From a checkpoint of a small transformer trained on Wikipedia: tied embeddings, 8277 steps.
Each number is 128 + 24 x the weight over its row's rms, rounded and kept within 0 to 255. Layers, rows and columns count from 0. Numbers have three digits each. The size before them is the row's rms in percent of the matrix's.

# o: layer 12 attention output (transposed), 320x320, rms 0.0732, rows 271-319, columns 0-63
# v: layer 12 attention value, 320x320, rms 0.0293, rows 272-319, columns 0-63
# q: layer 12 attention query, 320x320, rms 0.0368, rows 288-319, columns 0-63
# k: layer 12 attention key, 320x320, rms 0.0336, rows 288-319, columns 0-63
# up: layer 12 MLP up, 1280x320, rms 0.0746, rows 0-19, columns 0-63
# down: layer 12 MLP down (transposed), 1280x320, rms 0.0755, rows 0-18, columns 0-63
o271 117:140145101173099123137161177108112121119129097144131127087130077123146128100147131135167133111134140122102148139111130136119113125104085151126188137126148096136107099164093120137136173107135124
v272 101:153128116140166144104157097139098115105082117125156128193123099141123158171095098137115156120113104152118149149143144100143102096145100100157104163146117139143141143124104142121109145143148127
o272 104:136115113102130148097089113114123119133138094140156132121154171081117090141137111111170138133136161164164116070158075131184115127139129143112113129122169111137122077108125089150131124100150125
v273 095:131128126134081090111143143141133143125195121118111124110176140137109083118117109134090098156107131118128110099143125148146138148144148112092147145147140126167118122148166114138148076140112133
o273 095:094150175168122174138121152163119156168138135144122138155117101146141146141131156106092120110117078105126123125100142145129171131092130116156122097132120102100147141152149125117132094165139104
v274 103:142156126139065115132156130103149141171142125083165130107096164120094150078125151152111161136114155114138154138126138135158124119129113174119142153159122118131135147114170112114172118130128086
o274 100:104135115135123108096134087107108118154113121134160150142146108169118120146114174150118133138156106101136086143087125164124131100131135109105104174142160161135133144165135115118133155181172156
v275 102:118164105177139142109123109116155147101127120090121105173133123126135150114136135143165114125137133155167113151151129093166144100111115102160171118095090120097120155127138166147107125094170154
o275 101:103107162093141116112150127148104101148144163146183125133128143128070116117105155137112148144098141118129124067108090165133106155125149160152073136136106145112152146113147084130123135140097143
v276 098:128115132092146130149099131143108136114155112130113147117127148115142125107130119147129120150189141173119131106093117147116098141160102123122077130152113088152125122141160143161098101080125150
o276 102:197126120135120150139165160161161128129111157127117135159134136142105172128135130143124102120105126138108133137141175150142148064100143106103110126117158177146142151142141124090129159152140110
v277 096:168122123161092146171146147108128115149165134133119127136092119159174126091161123145147087138093146092140133089165162071136136134078142138136112167109128145156115127128117132165118128131112105
o277 095:119128185111185116160109104135163120120142125152123117120176138101115120129126101112156161125125093128132102139162116131054140120136101106126122144114123105138119091158088132089131141157093129
v278 095:124109139141141128166130134101160158139129125126144129162149135142168129084130146156121106162136120128116088136100134148127114146134125114136170123088111090124121112111141130151131064113135175
o278 098:130136139104118127150117158150125137168130158143127104114067103104099101119135153121123150084104126115130114114112133171130142147069120126146114096155121127070145168145128135101133135163088131
v279 108:107116147157082110153113138143133176159145126124132125138041146168110085163139138127089102167136148099112125125106134144156164127100128171110134115101137129134131127146138143139147129132127095
o279 109:132166159167152099107118125150157155117114072098117109124152106140151177079098093122147085131110146121141167144112139096107107103179165183096104156122105098161154132117084109122109154155112156
v280 099:091114120145144117138111117172133131123155143122123138101137131143073134108089121113121182116109091090156118152138110142143086133181106129105117135147112113122124126154131112113138119147096094
o280 096:135173109169141175133182113145135133141113120143132142144133097150157152156156113163097056171108125147100151135129129118154160109110133153157147141127131116124140121148145139112127143147118113
v281 098:139096139095096132142137090093091111091151131151130157139117106126164103121160105129083084158093150118125119097169147121108110170118151121105082151145161138140122144154118148150134113120104140
o281 098:122128186152162156162161157133166149132138117158099100158129114135147146123124121137129150124111121131113129143139124124108156107095116071135139103135111160117109122145115105096133071145179094
v282 105:126121119146128094154130129118156179119141118099161140134107141138123168058079119089174142130142096118158159155103125109132181110170089138133149134152131111156112111080119115169187134115197126
o282 106:133126120098118167136090107149117112127113138120173144124120129173148119141117144147092144158153163107135136089126109174147091128132170195111094166095176134128114125153130175112132136141073154
v283 094:111177104128143139083157122105116138130122104156162150194138103125116107168166134154146150109119112156153122148162153160165124120142133120125118145145141141092153132147114141127091144110168143
o283 095:126109099093109093140141143159123130114097143131140133124118175127129118125067167105089125142120200105101144095096055122142088114160124144148130117136150165138113134133129154157130121132175154
v284 098:167150122105092090164126133106112167134140100112075142133196172122141108134122134123095115150139168115143122110120161121141090141080112117148097103155168131162105121131150125130167104131126109
o284 101:131136130146111147133119136142127144135085190096128123126122105151129145133120181098109178133131097143071093128126157161101124083141128122117127137113077123144110144143171126137141135130129162
v285 096:115146105149122094114145125165198130163136130138119162139150099132094130146115091137124162089119103122119123128129141128158137153137122103127163151115127133091155117136169146106136085114159150
o285 094:122137132149129158144135169145084122120108149143134123146130147130125152110130136132103079133103145124119137144117101128132139093107102164138109084150137125101174144094148149140125079148141118
v286 101:101118119168155137119140156130134098129138143099120098141087146125143117171141127124158093138117129133139116115141146109124113138121130119154145117112101117081121124143092136110098155133115113
o286 105:107122100130171115121143131113133104103165128146117122082114112108157075138149099127093103166127137156128109081130097113111155124123085087142137136130099100139126134104117135141164188133084120
v287 089:125142122084128156096107110108087097080071139124171111127084097143103158113114121103148150101127136148116150169121143134065150059163125147130118124151127133101148116112071116145115195133135095
o287 094:149136090089120125137122085085114134108113127117152166105122166137148112134130146143122171135149163103157158103179112123172091164139168111140132166109157131154089097141096111113109146082144151
q288 109:124143127087153177102096191125132151107148125095150121147165103160115165180160140115148103176137141125146135100095136148126103134110093096159119152123160108137147152089120189094125114104123092
k288 105:150149085135121120076147146107151137106160084106135134143160129168142129134140123104137144134133141136097147134142129104121163134138111147173118136128144169118149177130126149089117083121077117
q289 103:160139105145142138143134132137142108151148131120110142116096091114177091118144144085120120130120145161121166122185105106117119124134109114181137154133112133131143106126105152182101174128075100
k289 112:160119130152149185149146104114142141093109122084114091149115069098158100143125141134118146140142132151099144146115175128090112133091139095169115158112092102087157129129121095152107127118125122
q290 123:097187070176131124128058130115127138131171177093126110126155146053104172104152129118134139159124124166170108094112097114143144120125132097154140159144123146094140111106084154124104122112121104
k290 102:130098115142136135116138122132143150116150076100122108120137138137145153122152142115111137156145114156133123136116134117142136122135120137161131131100107150127128123095129132156130085127119159
q291 110:164133116148145145157160131117128086107168117127116185108107120113157129086136109119159124133112152181161160142155116078138115088094186148122107136103107108122186123101151111134164159101148083
k291 099:117124136138182113149186124124110105110150122157117115120132124132148121113121103146177127096091156155162134125125133131135135138130127167108133141118099143131086098118152110138149131129115151
q292 110:153123137124150127129150062113105144119105120160145158120159144112126128132129141132100159114150149110143115109132104100139105128086127118075130118158118106151133083132111113122116123119133133
k292 101:124166110151148153140122143090164085160093166134148129098121122128082161117133104130165093143124183093105156151146108135116099118177091142106111168148120088120132124122161129138179171125147122
q293 112:157132112121069139141154113131112139156125098188106131130129125085144100131111100161087095115137087134128151155121149137085121103115144178109132121080129171137124133109185059155146111153138130
k293 102:167131127135104142179134119120147117130096130137100149105127101101147132127139138156110104104149142145118134141135156117164108086130160129118096127138109085130143143144157081105130156092185097
q294 111:178148125142124092187132148106123142082159109130089139148119128131153109111138106135127123091120140175132110133135153109122127074115162159099131136153126111146120136143157114114147145132170132
k294 101:145143152122128138166105141118141145092124200134080143143104135109144114141159124134139100139091163091150132118162118127120149139140115124117118147127151112141134129149119124139158114150137121
q295 104:130160118134084121101151102134126111147130122120070170101076109153161112128125149149075113119124142131076168114158125121080118137124162123113148125116151139120110087140155112137107141167155118
k295 095:149141155147145126158109127144151140103109147126116139125104117124113126112084128152166116134149133117124137096145130127121120118150143130103148132145142102108151095143135114121127170168139128
q296 102:101116160102132105126117102147093142097128109100123093097086139153121119125121116080103107153109158139160118151122107108141122162136152142114091102169100105173094114150122158120137152145128134
k296 102:122094133081170126114120115147113111109148142161114120124101113139165118145116147129122123141147118126163153088103137112104120133115148123105116142135124147144101058107135175162137140149100158
q297 118:155170091138148168152099158129148137094154130104113115171115129081146122136157117111107134163117190151109101096124116115139128150113083083136094176153117104130156138148099199149106095125108124
k297 103:143116083136136140117125135101157143108109088105112118141131135108124135114159142139126154158134129150106131152148137111113147113140079123164119146141103141134158142097113152134138098136128133
q298 103:112124117147122113125107127154102132109127112107171128169171145128080156131130114150099123123106122149165107108113126185192113129129173123138117130153144135102153176155133130135139125118122159
k298 094:112159112141085121140098114133149107152143117134137144109117147115084164119146116101121133137092143114121135118141142135160091144146131103105169155136164121170094124141086132114128115132116122
q299 102:145112144116104154139143113130135129122164128095171148159140099160113115136132136145107144136142154116113128112126103135169131177117147087139149147174111108118171137119121145142126110123131140
k299 097:131143128108128112102088105137139122117106195113103102148126145103122086141133137080136111158119103111135104111126092119123158156124086093135166124138114106096096134161114162082128150120076112
q300 092:159128090134127123090135123157118109170131126104116105110125137156173124149134142141114112122121134162136154107176122079136143145114111100107078143057111131143127093164107121136121163151147116
k300 093:130065111127156084081163139133084094136138100125109114116127096133162140135097144130116169142114128133131147132107150135127126118129142165115099119118152136127097097111129097170146145141138163
q301 101:171107121131134093171128127141140148084129114141089146122136149156117147133105103078134126159136109137148136162126152124145152135107117156120075147131133106138111149123129165133133140103151152
k301 100:142071139116118104145112127129082124139161118135112138140119154138145138113136122092113117122088143163127098141129102096145172096102155128125103145146141184129134129120141106139110153145141117
q302 102:134140126160135161139102137128173133116088113116125131153138126141123139146131133089131108121124166107160109141156092147207125106146149143116135128135136116120139175113148127122112121121131121
k302 097:147132127122163129175050135124124149133139115088124127157126137119102139130115108136102100157132189130131089145178104133179142140156119135113153177100141117151104128140106128089140127141127103
q303 092:112122135117090141171124173140167157109152107099114121152123126110149134120121121139149101128110127154115119143159137153130082124112172156089123083085155103126149139081165121123144124158166155
k303 095:135120116140120138099124151152149150146113125135106149164156116136153092163129118175133139095142124138164111142158112121138141154135108137149124161093114120139169131106130121084181098166173141
q304 105:121147142152146125153099099099126096120136158123145112102162113124099158067118121093141123111132101145154104163137120140134130147168136158100121118122149147102085076143144149126124173107129094
k304 104:148092135105130166132128105129111150146147105159146152120134133119122145128095135146122164108132112162129138098098148151120108130139150118125123135141139162118118108150136118181123106113136146
q305 103:151115149115135100119136138110128107143138122114159119119160132158132128086131097127160152114133134125121139139133131149108100137156107177102129112133130147133144115092154123137142133105136118
k305 098:099113143131101125152208132125137129147145108145140082109125155142160107104118130146146123104182120135118148122138106107075104187112141108141172080107093133133113101113149105130122117099141130
q306 099:144094163161135114162123167075100131188102157141102121120134136109103155139146101076170089155169074130111135153095122131094145090125115134112085171134079118138123141130155075111116130130119115
k306 101:147125144140119114187119139086147125122131156137137124099129119046075094126126123132120106159121132086098123142124112115167184147136104120112132155135114135097181172107154113120133127098144128
q307 092:099123121133127098120093129151138171128120113130116097118103091080136164111156169161091120121129133124176083118153119114128168168108134114111121093122145156120097132160095130201120088141136165
k307 090:105098096149158132187066177137161162122151161097096135108123110101121161121129152103126084143127134103150109126127150095157117108125100122133123123135127101157146113165096143146153119114113136
q308 104:113130123159133119113111119132128175145113116108082124097179150106136169155159145112144127124129126118122123164127124150143167134108089160109116137108143139139099150159117135082131147130122104
k308 098:163114110129117093137062147125168147123113161123132150137144086115119150110132138110157133188153144113138106157157131162140164100142128138119109136165162149109142136174103141145150150134120103
q309 111:172139115106111122143204124117099084110141147175141140144100110133119099121121063122111122124130094126090140137106154106113133104107153148141119093112093085109158123087195082154144130114148125
k309 105:137138113085159138157189100146083083117151073147146152100120135154164115140111092119124133105145137139110114125126134083140129123119143116103113177121087082141116090087183089140104147145151151
q310 110:094157137124153141131114139161163103122124112053131103138107111133135098148118146115152110129101139135149109110138103109153094131111129127146128116126118053125097168119084152113114150163081113
k310 103:107092135124141117094121127164121123157128098100143125148144117154126157147117143134106173108123093135116157142128121170113077117135131128143146130076136129106134138107107119093102097195097124
q311 102:138139124089084124121079153140151117158157113078125126116127129110115153099104123148169130092138115177160105128075162120138109133140117150098121100108121122139101116123165168145156138150142184
k311 097:117060136111121122136131134171115167151115086127107137149175156124159151092097150157103114084115123122185104112135110111181096141093154101119104144075107113163132116116135147150120089143150165
q312 107:077125148118107115126112153123138110097143108063115101095107106142172108129120123147096108146116184158181120107174085149149138174100170115098118093088168117143135128144113128142154134134143151
k312 104:113120151126149077120091158137160137140139195155130119134142104116153154147158148162109122130125118118156151114108125157151086142135092134117133109126184111139133097128111115113138114120123123
q313 101:104149089112088165125118105112146119096161137077104131122111154124133116134127121113126108095102149120119129071149159093101092132100128078128155107087138120129096112123093119115105164140141158
k313 095:109154116096103115075192108114109116110115131130133151127120118159158112141107133157139127081102115148143137104115150133076094094093139126126096103119144120126113112112148113136136125164133135
q314 107:156107107085137116155124128123144095131132121140125146123160131107145129129144112122144132142141153136145086150114126114125174141122095179090122107160112102114096116132128130124129128109155113
k314 093:149084112110128089136149124131097113142145100184111143140134102141142153115116141079129086132093139168126098143148116120134142113124113140127120082153127158139095113098155133149114126152141130
q315 101:146110129123115158079138133147156112182146147108146122108187127175110143110090111125121122138091130107147164115110107109170116110151116119139114114139128151160156128137121162121124132171142148
k315 101:121093120138132112065153119173069103133161132131129127115133139146147135151117161142112161120135086132143131111126120150144081135128129097126119150106147149142121122139148137137113137118145115
q316 103:119081151109124063140131102161170136127107116128101133104118130167133132121099149115168121100126149159090159168122091126117119098141152161112147096144128117132123118142144156122168153155138142
k316 099:126110151128151129143088125142115135112089193146137135125135132090103115136078150139159091131119137091168149126115099145129101128151131157090137147124159146137147091178101131140151143149116121
q317 116:127143126116162130115077142123069142173118154141137120150127125076137143152147151128131130143111097156148106142139155127114122122146096130155113109113128161112129166137086108114067114106109066
k317 105:124112115155108104101139143161154146175124110156119133130106124131122126129160143152094149159121129130154112152141134135132152140161096126166131105130132174122149166112134139122112072115097082
q318 113:128127123148182128148145146080096132098142146163157103148153119063139141164146131113142131111143118120142099189101106131103150151118094137129140092122105097100110170106106110097122096101113109
k318 102:128103077136146148120124134118115127144120101118162117117141115136134122148158140126134137142159113123107115179096155138131169109143114142140107117121116148136133159112155134116131110102122138
q319 101:127145100158190153153149121128120142104147112101136124121105150095102128100101091122122105117109141104123113102097169118184144138104135092121097149151069090159139161134145101096113130089153144
k319 106:125144136121130137113189118117097098127156106140164105129095165119087130065135088111158144137110119143130140115138099137130112113097127121138148129164106128155082133095156165121139147130122133
v288 096:156112143124096128093132069157101139119130133131105123110154108135136084127152133126156120142150096150157109113123142133143143143124122127116116091132120166114161119135101132105134126152092172
o288 098:100146107131141135127116092100072122146155140122106110122098169112136101153155116131107112115149106140116107129150111136134143152128144087126142120142116118162136131079196124134120102144134124
v289 107:116149117105156095150140180139148116126120154126134123143122150059136139160107157134099106191098142101079102097106124150122141118148130173119143152109158133118126075125189132148146128134165153
o289 108:117085138145151102142136147147171147080143115148122132140186130141100204118105122141160105155150129117148134128171116117136145126141115114106131149118131139139069081140099147089136124096165107
v290 111:077148107108147111100102157131134135127120111143141119205105139123101125114136120123161143119108158130130134129151102149117114138111110150142125146124174142115104147161064123116144116137096101
o290 112:095126147146146141139139141133138150115146200112123117129155102118163131114093139130140135153139123150140171120103114124125113120143131138137093157119098119132143142139141123155142138123143116
v291 106:090118127151135156101120112146115139159149122138093103120074130143158083106146122157105141095123131129088087124113126114145114085163184100107112136130137109174134150113101125130112139113135172
o291 103:197141150099089096133096126091150138143066125148161159137100158133099119151154149138117101155135131087117128103106125163153117160127096140122124117156140156111137167155138137123143157152127164
v292 108:077114137112120119117107137129146121200135121146170144091111156136139142165146146089160145140097113139159116163082121120136130139131134115099107148149134125127089168144128112123142132133122174
o292 109:157143150121151085150142118125096128105115089136125133132116099111199123111129110113122133104091161147153117148140148120140129096126140138105117105139106129090132134129139135125148145136197170
v293 099:168129139180121101091116111156133121106107150173164140115129092139174087127154114087155154084157093115126116076101129139096100129139127121109102130151138095130129136186134119138167126134137107
o293 100:127110141107156119135099171155125124150108103113097147137152134103102133147137137114083137128134147141097137135144138148132119136142152156152143088119167163133137117123088120139094135129130142
v294 109:127111109150120179130140147149104137159114152153105101086085129111115091129162101172127152124134116103146172125109117154134157109121119115108132126136129139146134149146154115132162130107097157
o294 104:104135153098123080072099110142077137131149167095129087107153122127134120159143112133159130131104132185176113121126119081146119159142108147145137099138131126128120127101108125192121135146137132
v295 117:093138138153152131125147088099137110153095147127152118113148128162149118073191119137149102116118144140168118128147076118130147123144088132135144142141070124113099132108143117091141121175163062
o295 116:162099136094161142181152139154146101130101110154147124161150119085162111151143125133157109168159172121080142140129143130146097119099091186120126111125145157110188127122154101143172129115120073
v296 117:146127154123092121127141112110108118066115120146102116166124134090098132154114172140088141141117119147131154127148134147126112149133121138108096133154112126128140107135072140154101119128103155
o296 116:122132172131093131120117124168118123100144137133087138113090113118165104103129096138148130095091129188133126124154133105076129161166160115127147143121134117116122136156110189162154129120088146
v297 100:119112149121179078110101152143105126092120104172144106165151169142150159138060115157087132102078151138117068139162149117132124097155112096123096116127120139112149151122134175139101138107157171
o297 100:152132127110070157143101133100128151093103166120097135103143155152155115096138130119128158137163125095153169147121119151121142122114154118128138137136131087133127132113095173102115105110104124
v298 100:119129090105167133144141117120108120134140144119093137101098146197108152096120108118141085125104131131122112152133117137136110145041120120116097104134115105126112119102134150083140121143106083
o298 100:087166137136156112123142114105112146142088099126177096121111135093111121154146131125121118139104097107131116122134140142092140076165158126109145112102134129092108120110144129133108097151131110
v299 106:135122131079156148121113152126118128124091117103111161172131131103119125118145141109123084110137139135116146086146122089110117118163130154161130195138142134167070100169142090148130128128146112
o299 106:130121144141102148141133126124146140117094142166158125100140133110072154110103098124131139160161147143133117106104137161157108129165142151122115123116130181112129105154120136093115116053148105
v300 103:132144151100154101124111113128073155152126116146127158067097111099187114096131152081169123072127150137133096090163166115115130131116133138128114102134134136183130131150115106102092126125114127
o300 100:124132063097130140130091127130083132133114116142136119123099149152166100126167122131112164122155188110110127114154144157121145162143171099133166092092139136118111124088130107115114122121157128
v301 119:136128132161195113096156172148099109112094129141125097158104165127161105126145102151114098140083153134101126106104096145124125107136124165143137109112080127108126127138182149138177134132109131
o301 118:120084164092103105146119133128101166133129105125100143127173137143083135154102105101146092153143121131135157150086085107172119138141138169121104106126147203151156129134127122132165127128103106
v302 105:121144100142078124169106119116135148118132130126154091123147096056118113128158123103127148125165107097111105110119150125116148137165116133136100167129146153171133121132136093087116123153153143
o302 099:119169115128132118110138112109130096122141130125160109096152156112137117166151143176143148143125136140093116087159110125098122127144085092141155131144151099144124107128136155128127133062163099
v303 108:136117125155121144112088120118118126126106146101109127137145164084186132065149121141092126133130128096154132114184146114132153139134112066151153169127093144104135119131150143174133129120141123
o303 109:136105100099148101122142097141114148130165130091113155136167074138076101160107147094174158124166122138152162110091114123131099192135116098103128159134131129126133159107092100143099139087146089
v304 106:141158094127153128109164176126078151121093112154137115113105101099143150142089136114159094151103127103109117152156114127085122114146115191122125067141086118132130129131124098118109128158157145
o304 108:140122084144121141090107156141137179125122120123124107104112154182109126120153135164175164141147137123120112123172114126138161147143122088125159147089160153178151112163133166107131132138074140
v305 103:094155110097133115169141185132114131141095150155104117122072135116129109097131159150131105137106130119127090150132142137116147098152157119128128127142107154158105104142155083118138132122162173
o305 102:105122137110127122098137128152146147115127125152150094120129123122182117112137126150136156135149156139134147109212139151134144164138092116129145078088163118127090089116062151135102124098122121
v306 110:072133130153156119131120102106086151105130111127094116154104148149108095103098131122117096143117150105092108146108138112146135111131125115144144091133103097117148132089121123107094124154145149
o306 105:122117115130089132154095099145080164135138092146151143158153119155122104144147139126150116120141127103115112096118117149158128130165115104140177155113128158127142164147171132116133106128157115
v307 106:095120121125136139106096098158123130112139141151097134116123155170130113130096121101118119110141089127139143130094115125155132119129166103115152109111129120146170149145086175158149116104072115
o307 105:131123142128134145097145117126105140174127135144153099131097124120098131123118146099143116137138083094120112128121122152127142128115128121133141089137102137119126195095169097105110110123139171
v308 109:153156130144103109128120083094132125140129139119164127111140076134177145106110126120093141117132155112142115144180140150125176211098091111133108126118071147116171115116171136144178127118103117
o308 105:149114125112193140108149124105087152137129075103131087153170119141136075127134111108168151118143130106107150134121102067117079151123180114151154119103122092161133147096122116137131143143127112
v309 112:128120095144148116158120135116115129158129120148098134103051150140164103088122141156106113104127149094069160148119097156123120158099126097117137100122117131161109111116150113125129126135140102
o309 110:075132163123120091084130120144120129147106124109155109174141123166107125157152134151126117117124127104138119082150109110139143174132119108129122071130161104117100118120066147134133118123139176
v310 108:124116152177171169156152127114117145085161112128108150160163146149106131095130107142114117125130156134106209085116106130127091103113127138117130107141138092143134113126120117123132121158157070
o310 108:118106105148097071113126135182105105130142143108121166168166147132096154150143128145145138106116124118118125090105114148090091119147125162153119142138186160118109127135116134198136125130117139
v311 100:115161118121097107151136154119064151105109172099111153151139127125143097106113129111153141135161103137121116092168128125114105124153128119118144118103129136130127074154061145134123111128105084
o311 097:085077098112128153094101115148147132143171100117153114119182120103102162128125116125130137120178111157160159133112107128115115198135124133121140125132161149142115137155110140147108105117101090
v312 104:085113174145133148114085092155150118122136138150142153126171140144153111120128161114120130084152121151161137155095136094150155178144141104143090148144155162148109155150122154166143138079136120
o312 100:161096107121112106195150127120090079148124102146146136145130098111145149093140121105123143130125135098100164145099152159121113138129152162127099116144090111085113172128156110121143139096141099
v313 103:130157152147137153080137116108131114132103141138124088127155065115129094044156112094128121143144153126160104127202122130143120156114165089130126151133124102079142140124106080110129135157142136
o313 098:163144091124140152169127134137114101119132077140097143181135121138188122141150157128120103179153194157062161132135142111106115117163145125123147136126126151130162122109134135143126131120132107
v314 105:138148118128146074097117138113147130136131099107144107154126141149161169148140135144143130090117129160114138102087145146117164076100117135152102108138100145150138134156136154149093140092159123
o314 105:112113129139062139104089140123160168123140105122135144112134110106090143132138115109141137120117102124140132122147129157132174112112128118097127115152170096110138108141124170132154104148123128
v315 113:149130095107137095128104170178147131112104136143154140141119109124149159126119138081154138134154120133125168111124135103092106128134131155109128121154134111184120088165119158158159133134098144
o315 114:102100114139086112068100129120125103121115147139141155094154157136129163091138119137122166143168136100156160144111143174145136135170166136119123107130145144117129112114102128102104123106149128
v316 103:126106114145144123125107188125102137118137115119129094171165140126087137129091136151083148136097143130120147173105137129129132096091144115123132123120095100102153168121112149162137125122127137
o316 102:149129146131091141073113141142132156106151125102081173143109128160153129148109120099124094118137103129152148135112107111137132116122103101108155160150091126124138157191149124175111147164107163
v317 099:120162107118141085161113150115075149081098118095176133141138132070122138173116130162108126144091159092128081123165123136115134166148115171160130130083139131121161109101115105126091112144186153
o317 100:103124151118144183142122144081181139098162143117073124108148117140111132142110126109141124165138125152106137105122109082120102125133139094099162204123176151135109090158133158113150116105142144
v318 102:101142126175127124095109106124105127104086136135129137161140114123161115096138146123134131085141086122092122126119130142121107106137153080120111097156117124169169121146143137135066132129102141
o318 103:128106104134103115149090132156124144134144175126117136110132097110134110181147136126098168131121133123107132126111115142080126148157122123137151094141130131159125157107093100136114124128114125
v319 103:108129146135160150169178165153076127118162093156135109124110177110120121095120129133148127121086131108085149095130159126134100104110162190153130069125123110121159134115160115097109116179092106
o319 103:124113084108122139119121151168066125141141145142085137129117155200095096164163121140158155130117121145125134094104109137143139082137105092147129143102156169137097096125144165121105112141137125
up0 106:160099151092127134132182157127122097146136122164125150140122040127191099147134139146115167131145097133111137096129122149110107133123133117116137126141179125106135099167138127126124123108130112
down0 106:174157123115124111128093147144165127115125119132108088123147135138146131113113161108099139142143088126089151125132106128113134119110082116153137163148122116136128117107152121169108145109154122
up1 100:108134128146126124167157102143112163101089145157138114089091108134088118106131161142135118162110140121106068111097142188145152145111165109159125119096143145152103152105128114149148142120127127
down1 098:130128139132140158122170126146117173148169083088117145157135112145159137088185110151132138156089100143162159137153123129149118111113103133165108121152137147093137087132191148101150137098136126
up2 092:131088147110150116140148125093104142129131083155149125139117116115165170116157109124140154131136120093147121139120174162124118137123138153113134139100148099140084119167108087145116126120105125
down2 086:088155113138141117163093108106117150103096124097160143107143118135122117107147087101135086107133098138165154144163125144142164118114108146131148122140148107099136096121124105141100136113123134
up3 096:083119159138118147132125116148147107133146144137142091145111134163150156108144116111157146142104107115132138147123130197128148139135168158118111150096113132114111107106154132131128145140127109
down3 096:115159134164126080162102166122086139099126143094122153123142136130124116110117136137090114168132142101111128127140135134149146103140171135125156098154146141091111153137177103123115087101095143
up4 097:096118133137098129113114118128132154131148091141167185094148149097125107106111134128139105140108084132193132127141131142167147162112134152096132108168122159123128140150176121149157083127121122
down4 092:134165068114121091144071116096098131137108110117139097111165138156085138158111144136135129162079103115132137152123092106113144144115117102203161124165141153143167117099130130129162111112147092
up5 101:077102155149157111112133124109134133108097062137130066100115130166124144094139118139096116126128141035182117126139110116128153140114133113082135095116136088114101131120107154117170132128133166
down5 105:138119143136125113145114130187103094135093180104097142122111113142162141135134141112119142101124124180119132088072095121145152106137152120136160102162110146106146095140112116108118153123085133
up6 101:079108145097125122095125157130169157106158137142134108125102140199128096085127163142122124131132152114160101160106158148150114171160138144144155165123160117143116157139170146170113088146135117
down6 100:148175130136140153112145126125109119117107162190140146101113155132133088128128128143142071168139141154124120139123095119122142145103142138111147142175091130124092124136129131133136112160103139
up7 094:126133153149130134122114124103120099136150090126085123111086127127133138112136097132136122145108136158153134147176086135129130070138102119123150164099135116133101130122121132120170146114115124
down7 098:109127126126116081154124143114131103110109180110100103154148115111131166136122124080131106137130214119107094154097122122125148115157085084113092175142142130149156101096156113118092127122104118
up8 097:093091161161124097129094167100126152163148079101119117111094093116111134125146147114153093112104152109142111194156099165123138127148105127084097158084204111086116154114146159136138123127120168
down8 097:083133114121196123106117115114122149099091145135187111072079152123146126129124105108156113107145105097132130089158117112130130125134140132164119122107159143150125120144114088124110122132153168
up9 098:142085126155151086121118185146108164143123117156134145148091066135122164144140144115096149136162150105127157123089104111117152164108160127094096140092116149154109134124098146164123086104176134
down9 096:135123149150127178128108123144115137073127059149103109103156117191172133114145119100130141179116138119148147149139165104079124115097139122105118109068094126142103169149116113140092110150109118
up10 102:129134157112077107140157101114113105145046137099106135137114120132128159170144122146105102097147104133106126154137126170116132135145136101097167183118095111127138143106135141108112139120154135
down10 099:119118123153116129143164149190117120179116130111152162123120127152117100084157136091153137146085147134142110134078118134133099125155089115123147108159154136092115141145102083150144141128201117
up11 094:109142122130154115131143130143120137142112126150152133155155119141126119166148187151077127107086071118147140086107144144125121109109105115169114139130167123106146180148135103142117087116117175
down11 101:105119155130103083133073152116114097135155149132126141112094108156130099142129103131116148147140151153136112166138134146134106188127136140142148120131141113113082147147108110126167185128113141
up12 098:158118116140101121106112120095099129135084143144187095142122115133153141123120104120098110138149110098141153165108135150160118119120156120097172101133132130144133141167095141177125113134135150
down12 101:117126103088127117163099120148117107158118146149115182128177154167120120131136136134166158138093158159135101111115149094138131154182151120088127167101108133148076142137102143125096091118125066
up13 095:104127130133139115126163107106126129119109136111146084153107136105171145138125126102114131123151116081091160182119153147101135176143135146109132105116090120107156113111174131147123134119125091
down13 099:139135145069140142092138095135066081128149124052119185149116131165099104179099137109156126121167122122169158131166141159116162133147164126170142086118099093092110116101158145160153122083109138
up14 104:088103158064111108165154107098079132102115149116099156106151129134158142120132097090075158095130157143152113130126124137116114118137152131079141142144095103135142169154143130163139140099111129
down14 104:106142144136136108109168138098118140113156151130139158115118127110098121142134099145184150118098120095165132118148165096098123119076112142141151126117113153096149154077079151114094121179139145
up15 107:143088144083162118107174140099187138169129108181135097173114147122141121131142135127106149123148108101137116129148164162151136109139134114092096159135121131131115117142117114135096131158157118
down15 104:094154139167083149115098095137125135109093116132096129149101120187125119150145100118129104105116134129130127116111144144141144115126098098178124152157130126102120163159150121125148101148173135
up16 094:142101135135183121157130128166083191130135079106099089121117129116129173157131111161123137131134123117121154137121155150133122120124151125131115142135092169141120140151111071091154128127097089
down16 090:085144108091176138104122136134143123121155114132110148095140153114144131126111156120129166137143128106129143129136117142076058127172128121088119109124090088135105146121150138143175106159130125
up17 106:144129122098125100122153162166129142149096078132131103128098139134127129116155117113136137105164127141123126150130108136117115120146190092104144114134127107146076130148083081111110117103137117
down17 107:126144148124149120087086134140126126126162141110125149125156147099122108175141099162099119102130165166078116112120120110131148147127140118170057129113129104131115127128159124152156072134133160
up18 096:174116125124160123111121112166098113116102135124152131138150135121154123131161122173136130143186161135104091094117086118154120116121119104122150154154139109128097132166116085170138120112155123
down18 088:107150129106105140130096135113093132171211125098119135150119160124121145079115162121112141131130137111131124131121134128125176138150106134122129136081105107089108162103082142105113125133064143
up19 094:116101145119187156104111119141122131112147075101125145151115084111127105117144103158106120088129125112154091113113122156171137147142116156140083130161095127143161135120148156146145076127122106